Weights of a small transformer language model: 27.3M parameters.
Each number is 128 + 24 x the weight over its row's rms, rounded and kept within 0 to 255. Layers, rows and columns count from 0. Numbers have three digits each. The size before them is the row's rms in percent of the matrix's.

# o: layer 5 attention output (transposed), 160x320, rms 0.201, rows 155-159, columns 0-63
# v: layer 5 attention value, 160x320, rms 0.141, rows 156-159, columns 0-63
# up: layer 5 MLP up, 1280x320, rms 0.136, rows 0-95, columns 0-63
# down: layer 5 MLP down (transposed), 1280x320, rms 0.071, rows 0-94, columns 0-63
o155 107:119111098139073092108128120153107141110134112144143164117139118150087088122151134104125132102130136139093143096136142085140129136138101166156184110183126108137130150131149087136114147151141119
v156 110:093160164138126146117130119085111131159110122130107108175107109119163111131090112127076117150128104150128153101126101110115093102143149133137110146146146118159075120142118122167173093120149116
o156 109:111145163140136151102156101095106150157147123153153136133077149119135122139087116128165172111141111133139106122145143130144123085154147156097116116132113131144118129108079137103150114120122118
v157 108:140180167153146143159112176110134100135111122115123116111125135147139118146117128131135089095150123123139147121151130145126101089139153131086178095142155129109118145142158174136159129148125142
o157 108:104149130144152110143157092112130156120120100124129088129125127128093124078145116142101195085140121107127136074118123109091107133129144121161134127127106131106150111149139157130183159148110149
v158 120:125134113093135147152152188098119141144134057110130151136188139105142134101128115110122131088125164112181138140115111112153131134110144128117124139132109121140106123171124120123143128102141113
o158 113:066114141117135190154155145079118152148161082135150153132111137120122114118142149131108110107139119085134128117136153141106088140106151118152104098077140114103148174109196142130142137150132137
v159 112:115160133131130067130134122121125110110188130128146115184130143126175159142153148149121093135132149120083100168114117123121115121133111128124112119112127109168136101097128145114134114140164139
o159 112:157132128116127133157086099136138159103107158128130102128090141100110138125139138116132136155120129136127109113164108103148117116110123159144108142117152114094111094144090081103141164089136120
up0 127:128136130120082142142120086096159159130118122080121170124138112114155120134150122117083120106128148113157149135150152153148114116110124117144134139130141167142128179103135149120115127110064135
down0 131:102158124160131091099128133132134136109104113136153141132129130148156163141109115126130108140163125085132124153120110166151168092142166140130112101114159165081161118141123127181146116123112169
up1 082:144142144153168135133142108079120144119150130097122142155148111113144148076112138150133124162085138090134105113117105144098133139118121129132110137098101133123095116141140143174124110101118128
down1 106:123146124171097158105100116121167108141124137198142148132125116145117137142167166135125147114153077186106119158112119156095118113120167140169130141103103096135157136122144132142079133134112110
up2 090:130143176108106144070092154133109126115150109109112135101117126125133083104129154138117130126094130162110088128137122104101131133149130107150135180119109125100144138151165123139160133098133113
down2 112:081119139092141122160118091147103091161120126128149156136110134101106147133115152131117129155194115137110060141120171102129156141150100134120182096121120147096194126117115133130130117105089134
up3 094:137119104165102119130143101138144084113188136134142139124172123133118092145143112117132094120138125086136107108163151149131121131163129147144119142096102104151128119129103124112172152170143122
down3 103:089153145142142121123098144147121095088092101097138159152155145131142153134142095111147126097093116116117091154131110183104119143161168122135141124158141169152135162124127091140177137145187112
up4 103:127125137109146074088089108147181127126117125145156131127148068112159161104174140109117188078160101143130103113113124146126102112085098122122118112131134160129100159136135130190135125144124170
down4 089:158131103151135096124137114117128109148141104112108132148135128107136142067131108103133121106099156098142138128106145168126113100155158137123114125120104165142100132149134126093143140087122181
up5 101:109166104110108135135098104123130112122104155137149108124153149137111142084112102129124198143140116121125152123157122112138153182138145148108170095128125182095113118121156123132108106132147096
down5 097:132118161136137146141153105099147132139159116102155150174104130100139112115157104073121114139176106142135169192110128149114156085183153109155103097112127122117150144182109169122096140129124135
up6 099:108115137117145112131153140130144110093120146099086090127144104121157154102138130130133110116122108128172072119176138142080106157135125093126141151083125126135137166098153060152102102123111147
down6 090:115131105123140105130129146091096122173126112093133126115162121129136098138148162110143149115132103119136128122125119136149142124115160135049172159162116120126122133147116107148125144122113146
up7 107:169141124143094142055154121148151133098123113120121123161138172126129065085170168152085090140141111136110111122194138111163118143144144146117124143116145116110133119170124162148090115122123124
down7 113:152121116150116120146153146108111113127151113134123130077140164146142106180154129124141133100144101112117106138146078111073113123119125146173125139125148104157141109139103149117120133104090134
up8 083:088153140125125137119172155112176135101171143118119105133156098125143130140107138156116156179115098132160122116117124089144109125112110105126115128121113109127130043163109134079145126142131059
down8 124:159101102151140123121144143088097121159151132118130102155119151138110099101130102123133111141122132074146115090119111126133136119127114133103152195070122117108137120161170157129131112144119145
up9 096:142170141096150106124125127106149152112122165132116129129128130144120113091106141119111108137173122159133066125130139130132136138134125140148161092141187109138110085140133159149154105102128098
down9 096:102125118120170142135131138119130084142096102124142182095145139117144125121148103106159115110113152138126112111117089141050109121081139150114161085114097128118125117128101130121155147143099130
up10 095:126168173131103156090134127151143150112119145124088102093108092125144128073090133156129067145104101114145144097162092141116147100101109167113140159098109104119151143135145167190097139143116122
down10 098:121103164107149134182152149168142142124128102085116141097110149115156171124162125129117150086105130113128109108148137171143132134127133118133135106143089152164125063158130114156128141144143151
up11 102:098137173094123128100125109138111116110153094147134113152073130093149129154157135096103118124109134148150138155137162087114121126118133128144140098105095127125141104097102117100125073135115128
down11 080:134111105180133139130155113116111099137141106125124152158169129159116112126113140142137100126112103115120132115101111116104104111156126119132142078124114152097104164131112112121099088099155121
up12 098:118110144161125161085143139112083179149161150132109116084139141129151103160186122117138110159129159127127107107094121157113114128112128127136125111102141132111097074128130161107139171119131072
down12 125:096139105151136122144114152153121136137114168142143129126096111115073153150104125094177121104142100104137133134165175149095169111121101150156150096126159148151133097159112107123147115109086110
up13 097:128140153150170152123143134133132091115083140132147133136138109093158124136142162160128136106097163097183112112139123151108111163168112146131124121169111150127113188151114113131125133123119074
down13 084:132115121138074149106105135115102133113153108153126150139126122135111130162123090091074123127096117146167168138143130156119096108119104115191162133130125118128083143151139137133130106121122112
up14 110:124141150110109156102086131092149195092129127114120139154138133128129081099104153182129092152145072141119104090187116115129152119120136134133170172110103102113122119133112099157083159137115116
down14 109:133158151147104129109125130137113151137129126167132186124084133149144086128124104138069154138159161163113073079112149136158135163113106114156150137119102119103139135152107139119122153097107134
up15 086:068149132096132130138147141111134128129137139125190111152119114085080143121097147205150089140152101148139105088186075120151115114154151163140123157144129168110110094127155117117155116106163147
down15 112:144155082111163067081155097117153125135125147074076153138134143077128147121104131111092095182111158109176160095115131153133089121151111183118152128121155113100101121111128136161073175140166138
up16 124:119119159143159135122111134074088151138109100115155124140145114066136115113135093093094064108101119117073156136126141151138183144174104115108152123105135118143122104104092098167097132115131118
down16 086:136105101114136129137137134095144174106140146115153137121130132144179082139107147106151079143131107145138112130113117124122143113133105126119113128147136132140135121120101165156114137109146132
up17 095:120092163118118134127108097080148125082128132096151131097127150132098154114127144127136095129126132182142081124152160108126142118131099141131097150133138139180122129132131124143149099142112139
down17 089:130109107124112095125132148128144130166085131093120140156110152150139142177157119126140124105127120146108123159153095107140075130131122108172115183180142126119122147129147107114130119112128080
up18 090:132109144142130116164129141126132163144112154149089126126110112157127106159186119150142121095103101176119155150128130108130128159086041154141075111141123105140110120111143137124146117125161143
down18 117:128149121112114122086137114147160123178102110128107138078123094089107096120135138154120151195147155158125126120124085131101154116095133111127131110130102172143092122149161096115153146110124156
up19 090:123161125087133145140071121169164107147140128151189123138162127114136131116103099133105130105142101120126146104116131099149091126119123105133141104128112109131128144147124120128142123123177140
down19 135:138090167142133125104140144116123150166103102136127128089069110091103127105117153089094169114108156113212113171163135131105136155153113158156146147109071179100118154120093106128075108134081166
up20 097:138136141146125129150149098088163101163112112130126142103135120114115129104160110145094121133105127140129108133157154149118141082099111090095124107118159125119096135113159099111141116141125102
down20 122:107115121132174115194167115137109124113093115129172172120083173167112147169133139113132098127111104137146108120121146093127174117131135097105093115160115132092149129130103106121128145141120127
up21 097:120169119137139139107141161136095093135137125164170160128146128171161133111149150165136108116164118157079103126116141128103109100107145142138125130128119184116168107171107153157104132130139111
down21 106:124083139133099103108177120164099129119153136152130125139088115131137146139140124143172152117107127136133073193162103078104143127128158158146148122114095123118116098085160122150113153108119148
up22 096:146130106117110114107068154097178119152139104084132113127151156116141104092085161102128115159150119146110139109088167119154114118132102117129131124092144153141143100123150171149115169154142104
down22 103:124119124136110097117166101111142148094106120152140150087139110125111112126097108168160143126135116094126145144145129151077146092165108163117148112113078138108173168170113152178104163139156126
up23 087:097132088131130176092131092107154114117160125107119153129139129167104061108099161122119115130121126147058153128137116090111126136110138069146136175134124112113125103127176118146132070123130127
down23 087:151134171130091130185085120111126148146144144088119113096142144115128139110106189108146109169165137115153122129166133148138098119078151124148142167103111121140140129085102167125119137139128161
up24 108:125118096119122166161111143062141119116131169128155130092137117129133157128117135080111146140146170093132096151100162152114134113074177127096084137102149119136148153100159109175124119108123109
down24 097:147145102146086120122122089138130118154103142118076135164118109132152149108154088153110148076085169121144117126098106142114153153122184146181138124136133112118148099098115124110049139128107119
up25 097:093113140123150113127127134076125159143157123109142119115133135127106138118139097173116151147117116134128125127058074098125140138077115141131150122119101153113134112149114161135136103126111152
down25 085:224152109108158118127131168110139145109150082109105133167166147124121118130130145163104074098078106115128095149130165166106145146101120175159125124131164142119135111146153150146129112119101143
up26 090:194106074096168097127144086206118107140161155068050115099176125133188148109091115063091154143125087156132126123154133131163142096131118145147126132111138135111108139147157141126129136169109098
down26 102:022144142155112153082136123044173176152097106209181157153140117101067108127163168198131101109135144136093119156113113106113158129099142130146109097115137135136144131107088090127160139112165133
up27 098:142189115159191160160129136114125142129164078142170134078088170074140119149126136097109173071103143116155148132112165136141112151151126121128109101115156132113088127146128129137136136065119154
down27 088:166110113147111143129120139127128133085144130090107148135126088175094131164161110138122115126073113108086102133127119086143140145130167119104135110125157119116108098174119109138109149154141153
up28 093:129119128123142136118135117117174082135121136139138140117140205109184099150125137127130136120162132123082146082118117139104126155124132118129141131116150116155122121085177141099134144119111193
down28 106:162100188161101130145108163099104134150149144124129135088151123116167091123134157142110138127117146140124142121148111130130158135111148141152185133080139105146111108104108095125148167122144110
up29 107:110139126137131123136092112101090141091109149096128101109118146138142107132109148130116089136136168128145149182153120149112152145135140130132101096141107117078143160152150125165126161127138127
down29 116:092110139084151082125148143158098119104130106120128157142122115186144148127112155196150117145130097107089143117142150143148126141113147146119145173117109147112154142134136147121093145069151148
up30 088:148166118119155138073150070128116151152158099114104106138136159133126101095154142148128101136127140145091104121086146111118155099100098137100126165105132132160115162105110153165111144143102136
down30 101:126109106127096098136115129146103159147133122121131131180133138140133141151090124107150076130165150125154121092126080138089119110138149144111156143111149153167131117101114122141084134131087118
up31 104:106158137158139081075120113145130092109134108087171125123126128124121121110124079164140126129142128144182129146101123133124117123156168140080139150148140139151055136079056105139098139121103114
down31 122:093126156120079137123125161160130112158147123093120092126116119141104134151120130100166153107134143116102203116114169169106125130144133077145143147141118097115161118120138169132097161135121161
up32 101:128124119093172133090162084137127158159112170130145153124137125136181086089107140129129133122113115149168067116120125142108147116104118136115116133066184160114118080140114131191143137122153130
down32 118:104127163155120121118142128149129086163147123093160136099102110139132114113113134096118117151134178115119135093147130155100136141152180104174106126177107140076133108119119130118150120105122146
up33 095:146075127071124148105118135096172094141158108127123158177140123095134126134125137124134089149131127121134122150149118135119132102139084103101084114118083174067110116132125110118152135111116149
down33 093:118088165103132201133121118145095154123114131124155108156122183144143139112109095113157120120112136164130127116094130110130119141143086120133147117128113172164078171097099146139120113101121115
up34 078:142159146078113136131134072138113147139133138136131136159111191152108128117195143126097136129122114203100130123116120090120135138134139115139146122087143101098122118139125170157126122089141145
down34 128:093118141113146155093136130100143126139136141114109143136168115124148073103119150152146133124087140117150110164167115157087126160129138125150116114180131157129157128119132151107095137133121108
up35 099:102091110107165133132137087120164122125098118112104160180125110113131148161079109153088124136153107132097141085136086119110143139155164158117114169128115156147142162124130171135115145091094146
down35 111:100108156093124119078139111118110126138094144136093122118109118148106138130119152101123126145125123088129090113156127152161127123119117128165152141121141131122118155106151127164130137112151158
up36 109:150134144153082122143140134158146086121169122138127181112121132116103134144104163135136143135139147097125117142131124136130097127114168123151114139144117134121124116130098136108129128185089178
down36 103:125117145103131131137098148118113137141140103103079141136131144129127094154136083133121122147113205113089142133137129074129177139101128139124126198159124135103138105127125126183121169089094180
up37 106:137171109114131137110116099120158117125087082107071125107122112132115125167107128154117124148129144157154110178130155156187140109097131112129119084112131148121112142109164156140116126124136128
down37 093:101159117140159106142161138094109115156089138138097142124169095131157170075129122135126108114090124105086125131097166107095111125103132107119178149126129159136146131158085113123107126122123121
up38 099:101091149143159141122163131154119144118159131129141137117139114103092118092151135199079113147103117139086135147104130122101133106127126110121134132104135113130132132140117153155128138075099132
down38 090:127117137133128122110121106126116130147154118105117155117126156134156197137155074101089120102124151124102118147091105097145091157123108138113129152126160165106146120105111156140126135104115127
up39 101:133123124155122148124120117121113111147116140115090132155146118115187109108131159110117147174106114163118113112197129141145110121089118141119117110136128088131123167089165155080101108166107124
down39 096:110122121142138143146162162136123175135097118162115160176160128112105149124094114115133134092112099119089119174158139172108108113138172124128136123155116121137131116110147127166167135149107128
up40 103:138129140104159144135118155125145137123163123149133093109126126101145170124103127147091107129114105108137095130134089125128123134159097128130094151157147143108166151125119102145117128127137177
down40 102:119133127149106127138150115111074102115165132098124156093130060116126144115148159144123094129114107094162060158180133170116109178152098172151145119135138153107152148119120132107109107121139159
up41 098:167134158099155161139130126108143113133143109099108113149178115124128145100112144135097129156068142106138105134144164077110149075093130135150156132145120106128115114069122137152107141117167117
down41 128:086158129097106122140128176158163121093093116129158126156130112158097131181178102092161142133118103140131120092115112141075161125113136124130117134170108116123124108134157110114147089124124117
up42 078:118113158115155114096132132134125100106134142116111109127141119112149146150122094095160134161148105174112157138149141120118070105088083153143155157093120147139115096126177116138121071179140106
down42 095:114138107144142092136134137150118108161112135151166116109166125124121142139092159047117129137139092118173111101110101090142167139110139125102135160149108109129149099124118106128188168172170132
up43 106:140084122121157140129180134130103131131099095145148123115184145159105105134119152110093145092100156124173155136157148080108150151129075083084118117137161127119098129121156135142163112154133110
down43 080:146137144107113154105110100116124120187135179124123138186144133110177094081150124143130122133106117079083175173145125087101112140122125084146164103114156126103180146141122145114150168119141128
up44 114:154150175100108142173165114099150119125155125109080112107123132078131123145154160142137115115128096128159059134123140115129120135141127121133094135144124129120104142086113170130115114121097137
down44 124:162119135101117138128129140101136123133152149148114101127133107146093126168127115117143137128120098084067143170148147103091139132150178135169079104179148126118138155139104153137092146137148154
up45 097:126146142093108156122152119137124145179113118143144108105139125114153151110138131081134129151096083117091176101161100150156147122122125087143104131172123122117102127170140142146154148133130127
down45 121:116143106119147158108130082121149135140116111136137131143144125123133187110148107102143137122116089068152111119104107115093102134110137123128090091132101132148158145130135105075106144128116120
up46 088:124135160135102119123114122110141134106131168117151124114122113133143109113119134119132138143133119176176124125111088147155105116090100126132131176150151106150159177133183181146127097139182113
down46 120:071114147136136092193140119118116091090082087104117156109158113135169132116135145087117113113137102098135092124095137157131121101180132163111118128117109137133099082132137113134143161102147150
up47 094:107131080152109110078114167144117189114152138119163117093158137139109140133084169145101153119121094091176127137129131089119134147091144066078155124129115170141110102147121120130129120103146157
down47 083:142130145074126107113170163123123095121122141111174093082190106131147197096089160177134149145134104134081128120143160136133113143141141139133126138139133106108096143135098098097152139138133128
up48 112:156124098106099142177162127168122160126123168110116135140107128131130145110132161147120138126086124150130097138148120150152117120142137130132138143114095119124153119135111102123162172118117147
down48 077:107101169150143109121149136125115119113149138145151193111106136137099092094107123101125105134092164137159127147148131151118096100135115157124116096108121134112107156125143082145112101111109095
up49 086:117141128129106165100122117121060168108175148102143124118147139099135114089114113143087122118101099105148123160160157129064106125137095104162080109155133090103132137150139147118129108129160074
down49 108:108118149138096156149114133123168132109097145169131144117116123133141108174144141105117160098121132133121097087119091112156156103106124138119129100136125131133175129074104129107204132104115119
up50 112:094132148141118138128106110134119125132135133133135147133125113149105111132118128192120112141097126123130101119097121110122118171136127128124183099136124103120103157152169116130109196150139092
down50 117:107144149139162104161157119163139107155117128135141133107126133097105123156124113141140099141134125138129140096081137142126149127080117135109094090142139131113131139110113142130141132112108146
up51 101:176144122118113176112147107133106149101136125184123102155140135091152106157116154166134108141132127103140088167138125154135159122112136091119138116134140125117166137131132115125141122110130179
down51 113:118143109115116111125155148118131135138111123143149112110117172160174129134114137106150135105179128156090155112089094102120110095123134103091114113145137140112139120122146151119111141119102109
up52 100:141101162108116120084107139125100112127109102116156148108158107088136112130158130155126150140079116099148091148157128092108150140118106110110206104141124138150108125100153142154144119122100176
down52 109:196127143113105149110101136083119127130130133146148122136117158145124092160148126073102150145104147107124121139154094082142155162134108119091110146133158143147134086137130136152126101105154131
up53 103:132187119125098152105113142130134107129154103121123085109141104152138147112112122134142149122117132174126146101160072119128127167157104141163159136152106098138111084127155127139125120157162080
down53 077:129163105074105129133141116134085117143163128130146150118113158126160134049145141114174132080150122121127117155118108181110092176144137154098141080133118116116133127104088090123134143124143128
up54 092:139095163154116132143125181113111178078117131111135149110157162089142158149113113143148135144118113104161119092161060150127155104136167098115121175149149087142115140133111141168134117129092100
down54 098:113176115139110103102162128159149127160149123151146125125104148141141090096184137092107113127143132159106139140160139174115115165104120079126129130142090138131115094115117138137121122131128141
up55 096:157125152115145100126118131116138165095071137108146174165131111136119122119084108141128112193143118091126127121119101161095125164105161190108113134163132127106096150118123151127139143112095134
down55 083:153156152129123095118141128110159138105167077159139118162108163103146136162162135150104084101143118156103128133117075105123082135155163146148096138143100140170178134161149110117164155154127136
up56 081:168172114113159137097136103121149149124156125112115120138194131163131050126113166102111133151127161127068109158155150113148160084104122132135093206090102131110124136124139111124140131086087122
down56 108:193133130135140096168098119114094125153158117104126135116109150118129163109129156136136128119126110139146128118139130176112151071101164130115180154200099091126140174114064107109109127128170130
up57 097:120123148158121152114108108129166159085131111094048114128149103148146139107130165156104147157069114145185119117112105140162081115154122123128175144098076131144108113120138152184127124153123133
down57 104:162141126173155178164133168156144172124113153155144133136123120125152125114134115123113121098107180126120111099147107143167054136125087099144120135103107178125151134127122144142132103200114154
up58 102:114168146128167099142117086096137140118155105135099135130141176133099103152080153117170137097090129145090111100115154124139115109124107117085124129117085158124139138100175113103160113102092074
down58 091:120173129165115118107099090155161147106124135123142141176138082097132136148128132135082156144137134126110116119183137129112165132125120114095155161151119118133174135136132124104185110093132169
up59 099:153197131099152104120081141113149098120153113150156090137147115086103110126103161144134173103089130077135152119150103125116144147150101123131108134137079159125101176150123130143134159136088139
down59 108:137129135148081124136128121104143126088155091099078130149119116142152095100143124089123125111134119114131152155135174136126119154114100116155120120079144112125151124118125163138118144130119133
up60 106:169177106117088124101144129130092174116145105133073120119145173123131126137172121121131112133142146142148131137141106183111166107095087123099176129161135123087116126112140139113128136119128111
down60 114:115095153153132132150096128141147075138121124147131127173113153135143130132136165178156141135122178125128158093128161172143156142096149178124141145181148148084128116147116162120122080143100139
up61 104:135117131161136120082151149115165121137130120119137129154150129116141167116082123110137122149166127136135163104109139137128112183097128101136151082126139097108099123124126101153148132137089106
down61 132:108123117110135142107100132085163136109130123149171166133097108152129123140132120100151140102166040135150137144138135112122130078150162115098151096155116117153075092114116112140110110102107105
up62 109:127099127102096134125137116142146132104158069115061121092154110053141146099160147117105095128128128126143097159086105120133122131104120087098157146148161106087112099142103140127152135130168140
down62 112:117140141140110134121123134166127127116124067140130136126164135099159109101147140090110158122130123146129081149129098071137140139095132130148143133133108135122126117123080142124167129118157154
up63 088:144132127128137115094116137126099155116145105151128131115103133111118111179151109116126150115132131112112106189084099131112135073175112089143097094107141100122078148119188091118163132107135126
down63 091:138160135137116138189128152138128162103129100120155149138139087121071127116140126153125087176127134099122133118121106122091127168127142143131132148151142184112123109128129079113163137133093119
up64 096:152113142091114174125148122135140132116131154129103107084104170108143148121125139125118139126105116103090175141146144123109129117144146119125128118131100106152145136120086127166129104113123119
down64 090:123110112173142110114106155145128120163161135164133120165131127125100112111113116144157150141116116144135088117100105173105111133112169121142134154142077102169115136119120159119127150113170024
up65 101:155131131116128116125153105128134131133114123096116077117146123123112117118068129104137083087104106131139148142117141118146071082192127125105095118123136097113126104211142115186157134097141106
down65 112:081135156138082143124132090125156113112112137126112114125115138107125111183156141109159163060148149124129143117121088120166122115141180123108123135137102083129114110129171136147129201137136113
up66 098:137158144105119155126097095129137097166134146142144167098128148139112132147145086145131083113136136157146110092139113133137136109120124099121134098134158089146124113132123118087107117138124134
down66 102:156117126132125126095132148073151196128143147098125106168182094152196126106118116147085128097127135124141130166146105111063161159127083124152128137126122120123102161116104102138137065118142095
up67 091:130110103118148158121081186122103156151120139142102120149122174140133112128149084165169134136092138143101085090137104109128087144119153141152094090100141153098114111138128086140169132123141103
down67 139:111127093144205129144135123118101075140152092142154134136128156108104112118097149144160159144138157105122135143122117124088151102163179144136174145139126141170129158096098095118161135121172101
up68 110:099155092145171111089166116170122151115139122124121173103078156103151154140130154132119133105098127110151110122136092072149134137090147128164083092101136074122069121115123128144091121148131153
down68 094:097125156147132088123152133174095090123150081171141068072141130110112136150119108126159097115093123137101116117088127139105179121093149177127094095145111133123104108125150128091106137122082143
up69 091:146146060131143083112139170126098095117127086121170100133131137129138130139134158149118134098133109154168145104137151150127164154107116146126113104103114143129134110103154074146136122136136154
down69 146:113113187136116173132105090143158113163148157117108174123133131119130104114146120149130146163118173127089091160117128110109113103113122125149154135142134101115157123179143177090158110137092145
up70 091:156093199085133110112103069136129093115146165086083111120174138113144201136129116181096132113091113151123108111142139154127123133154125153123121167136114115152133110143116117114146169118138144
down70 101:150109114093155153178136140088159098139107123154154120100114135115069086172125099163131130104145117165142159120103132094135124121109115167129101126124136144168138110129083148071115101106157139
up71 112:118125172103114122085128112137167098156127104140081148137129122123168149139125153128130175146107118172148137147128126124142116123092132111136120126101142116119106135082138133123143106156148102
down71 091:119114138168124139099119137151065172123091165142098158119108152176141130113113113133150143126144119093115140077118112105122143091114098120102116169127175122106119151084152108096179140110159128
up72 093:116099122121148165103154162139116103142194143181134097126097126103126141144134095101112098136137122120128125115114156139123137135087088098106114141154133130151173153117120107124135109097100129
down72 099:132136094147132115122111139144140128093127145110086134127136165095139162142082114098122140090090124140145154147081125120123090135125145110134119145120097142145093150129141147159135128155113130
up73 089:079179136100144119171171125129088126121133114125082143133119158120102146135093109096159122110130111116091095108133147142147154098083056111100160097146128113106121157089144116128130115094158118
down73 095:152103173109092112127137154095144167145152120130123066113156168130163162141168156098126140120129127125140148140122121101130089146165162120116112127139082130168107111173150152094124138146149165
up74 095:146157108115120132093151135122144128166126138133132139113107132128169108137087118110126109113107162158153138172103128186131123136139141134134111126149092128156132113143125103165104128141108118
down74 121:174089130128160084108095174117130153085134119123126107173125163082102154168100126136132133113117157155162149106137148110097128154136111137108131137156124141127099106149116112157149147164162139
up75 101:108102122170111159136124145097132150114131108125136109103154098145123164131127181092117104132117107107102104122141141125085120159085109151159126122121156149125109137177141134104124167155145099
down75 094:173154160130100119179148143123115142188161103127145096116129156121161128125092139117167137132157168102107038151103117120106085165157128134137127109122120128134150135100125128095133125155128166
up76 091:121118130147105178098098104138146150138143118121099123074107120093138144101116103138124158119091099105110138145133124152116165095137141029153107165110184127173085173127132098169099103134122108
down76 099:166154160135113146160154104114109128136136146116118141114143100067137126126142133118079143154172130153136136157171191147138118136117106119124155119110122108078097152135094164133132093124125110
up77 113:132128137139117110097127126125101138135126125140146143103155156122146120115133100103141132106133098130105115113143169138113127142152113113103099166169116130110170117107169112156117113155091129
down77 099:109141116113105120105141154145136130095137162157115175105118129136134093111133141157139139130107120070069159111101144138156096140120147132118131125144135153115121158130153132121106071113147134
up78 102:117129132153147140113118106088113094122148149131134126107126144120140139128114132155148102130133091105161108142105122132116142120144125118124097115136110137099147142152128136122121063153134135
down78 075:146154103140125148153120173167148136130136156144154157125134146089144162158163111119148163139184160129153172098123075107168156168116102111160078141122140128126111128134090073116125094129125122
up79 099:152133157114137114141143089128112121165138103118092101124122107076141127071118183103096128133150138143076112155176158152162084094114108116125164111115077089119116097119135123140120139146132160
down79 094:162118123112120084126097182134141127144124162134132093126149171103132190096151139137105164089106091118172118168146100110136115119139176118146152171130152090172126177121156144170157130133136139
up80 104:131133134152107106144122150112157179118115114111089149121115118127128172106136127117113139150136146115162114156116098096088118071146112106103106100139101135137140100138077114135127125135139063
down80 075:175112118128129089127114144119102107123131140108102136078162107095111113111128136080106089135117150163146121158138132152129142102093136128170101133131107130144121132109129207086126102177142127
up81 100:138099123116130147153140101075150120128155147133089141128156121106140143096103145125133160140124084153116096135124133089130165138158132103123182130116130112139150112112110107129168152111157115
down81 083:075112081127115146087142117097113118166112133122143130133108082126125116149097143085091130139139158114170142115135166091156113153117130078157123153114165095154091110166142101099155124151138161
up82 128:112150148150119163127143156111134149105139124119111125133184121147108150123151100136116130145071111114141150133130133139156119139165099090123134122110157103138101161128167124167093159137143130
down82 014:167122130131160146108164129147150155135076109138155118109118128108093136130122130127136135091103134083149124117122121168134101105145161131157107153165126137124126170142122136094102104118187099
up83 094:129127138135135190124089132121099124138120125094136153114164134126155172115130152156104074144100106186137106165143137030101133144121166131105084142128106118164099122105174101119099134126092130
down83 089:169144119127081151135099126112119150155140138141107150098133127121143144132133115089102134157153145129135143162162099143146104121129132124151120144133133095117150129173111128124107094151098070
up84 097:144153117113166107129164092105159143166150158089126157134155113088124089082141136165076069180089150136143089086158124173158110081138113108089135105118100068121063148128200147121139148139090145
down84 112:105122125109136137165112136162094109139116126097161127118173166191124078159157116123140158092110172127127089131145106128083144161139081124052132130116127115098106171106153130122162140099113159
up85 094:102136149104084128093151103127145147128148115096122121131078120143119133097096150116145130110101124116171128077119101136145221125130116171102147151143100119145152115095127068122136151157146172
down85 086:134121139162155149166130115165120162059127117166096143105115121071112126092117160113085121093132127108121121114119137082177169125101098158127153127133128149118121120122102144183115097138157155
up86 088:113160141081169171105187135115136145140137149113099151129122163106155106095158127137106131125131120135144107139120129157089158123110122083185135143129123131133120122118151138141108146181190119
down86 110:111135123116127090157128209139148140126107065179132150113092118147141172161183116103103094100087105112144130114131149113148142141172109136140162161117110157121124118116092141127148109106082135
up87 095:126127142136152166083152143104115157160149133119131107138169117123156141125121130138114125155118146134087118090158158139153128093101127129165157145110164119158122106142083171189094126105090107
down87 088:119113141141104087121098152127094137089137164109123120109133152125102170106120133108124158130163169108096105118122128127107148111144142143089124086116128087182141141102152136169165111095097126
up88 095:128121126129130092142154124112136090137153131097113164115149100090124121044122163134156147146134135109126165103128102152125168149156144126156094165090149146164121099136140112141160106142136149
down88 126:154145098135114118146118161132144119142108147160131109125098140123126115180149117145159118072104138138103159149144103103150165111142126108178134132132168135119115088120124127093146109106155092
up89 106:123112153113102144154115080125106142141136124107107153129140113106137122149119151162128106133096153160111133107142127141107153101157103124164088134162168126125150174126108114112132106100125124
down89 098:146156099084078131131135123142139143125140132144117183121146105114097119149124151128121092157095137090141156130092091169125194118115117144144145088117140121093145139158119109056116098108115131
up90 100:132166113123131094121100114118109107129137126101109116156186121145138107139146155147119129155143148128176101183188109116153138177129133147129114130101164135139152127119138150112146155129111090
down90 114:165135145143111161165139154146136132164091121117136125139067158126122132140151143087133144136102165144125132112184110118110108159139152136141110106106139120145124143119107144120170130156134095
up91 089:072110102120098135133142128130140136136146115118074177129122137139118142143160134084121147153140144166145086133139164126126158117128110159083113147141120134080135125134152153146102173168142111
down91 082:138105157103135130134126151139081160130128142118167128159182123111123139089115126121168119109151124118189146137103125144104154135087081107145128122140115137156091112134100135110171099146176154
up92 108:127166081141109158103127130094155125133143114108112100129103111119146132114148106161110135127117138123094138129130135176138113104121103140105117106143161119118176118128127156136131139150149130
down92 105:123174130093134134123120112144148167083124137158149093084117101127107167136135121086118152126189126145100097112149114175112116109124150119144115094103116083146141110087131107145121111156170100
up93 101:176135165153113118146164114157126089115154169167099121120140132121089093130123161113153128112104130133130142137100117151146117108092132122090165100160136149120103114143164133146148143085144129
down93 127:114103122136142165128124143147082098147100190160113119113096147167136126150138136133191101147174134126136148099109120136135125131164131140129146121117123128105091128144146145104125119101140115
up94 074:175074114130137130137119128138124128139153144085059108118149143104181131116104103104092184165120144080106127142116132042144105129072156123155178134142110154094119112121151119119131134154068128
down94 099:158134139128115076160091133146092039104118118116111106149152132112107170140071117111145096171156130132123166103110165153166131146153174175124116140114098130157155101114077149109126189127101124
up95 109:134144179162127121176132107158137130185086130145105113139148087124158123152122140138102129127132155144096116185124102083148142111149145122176187126123166122106108118106103107132165120114065121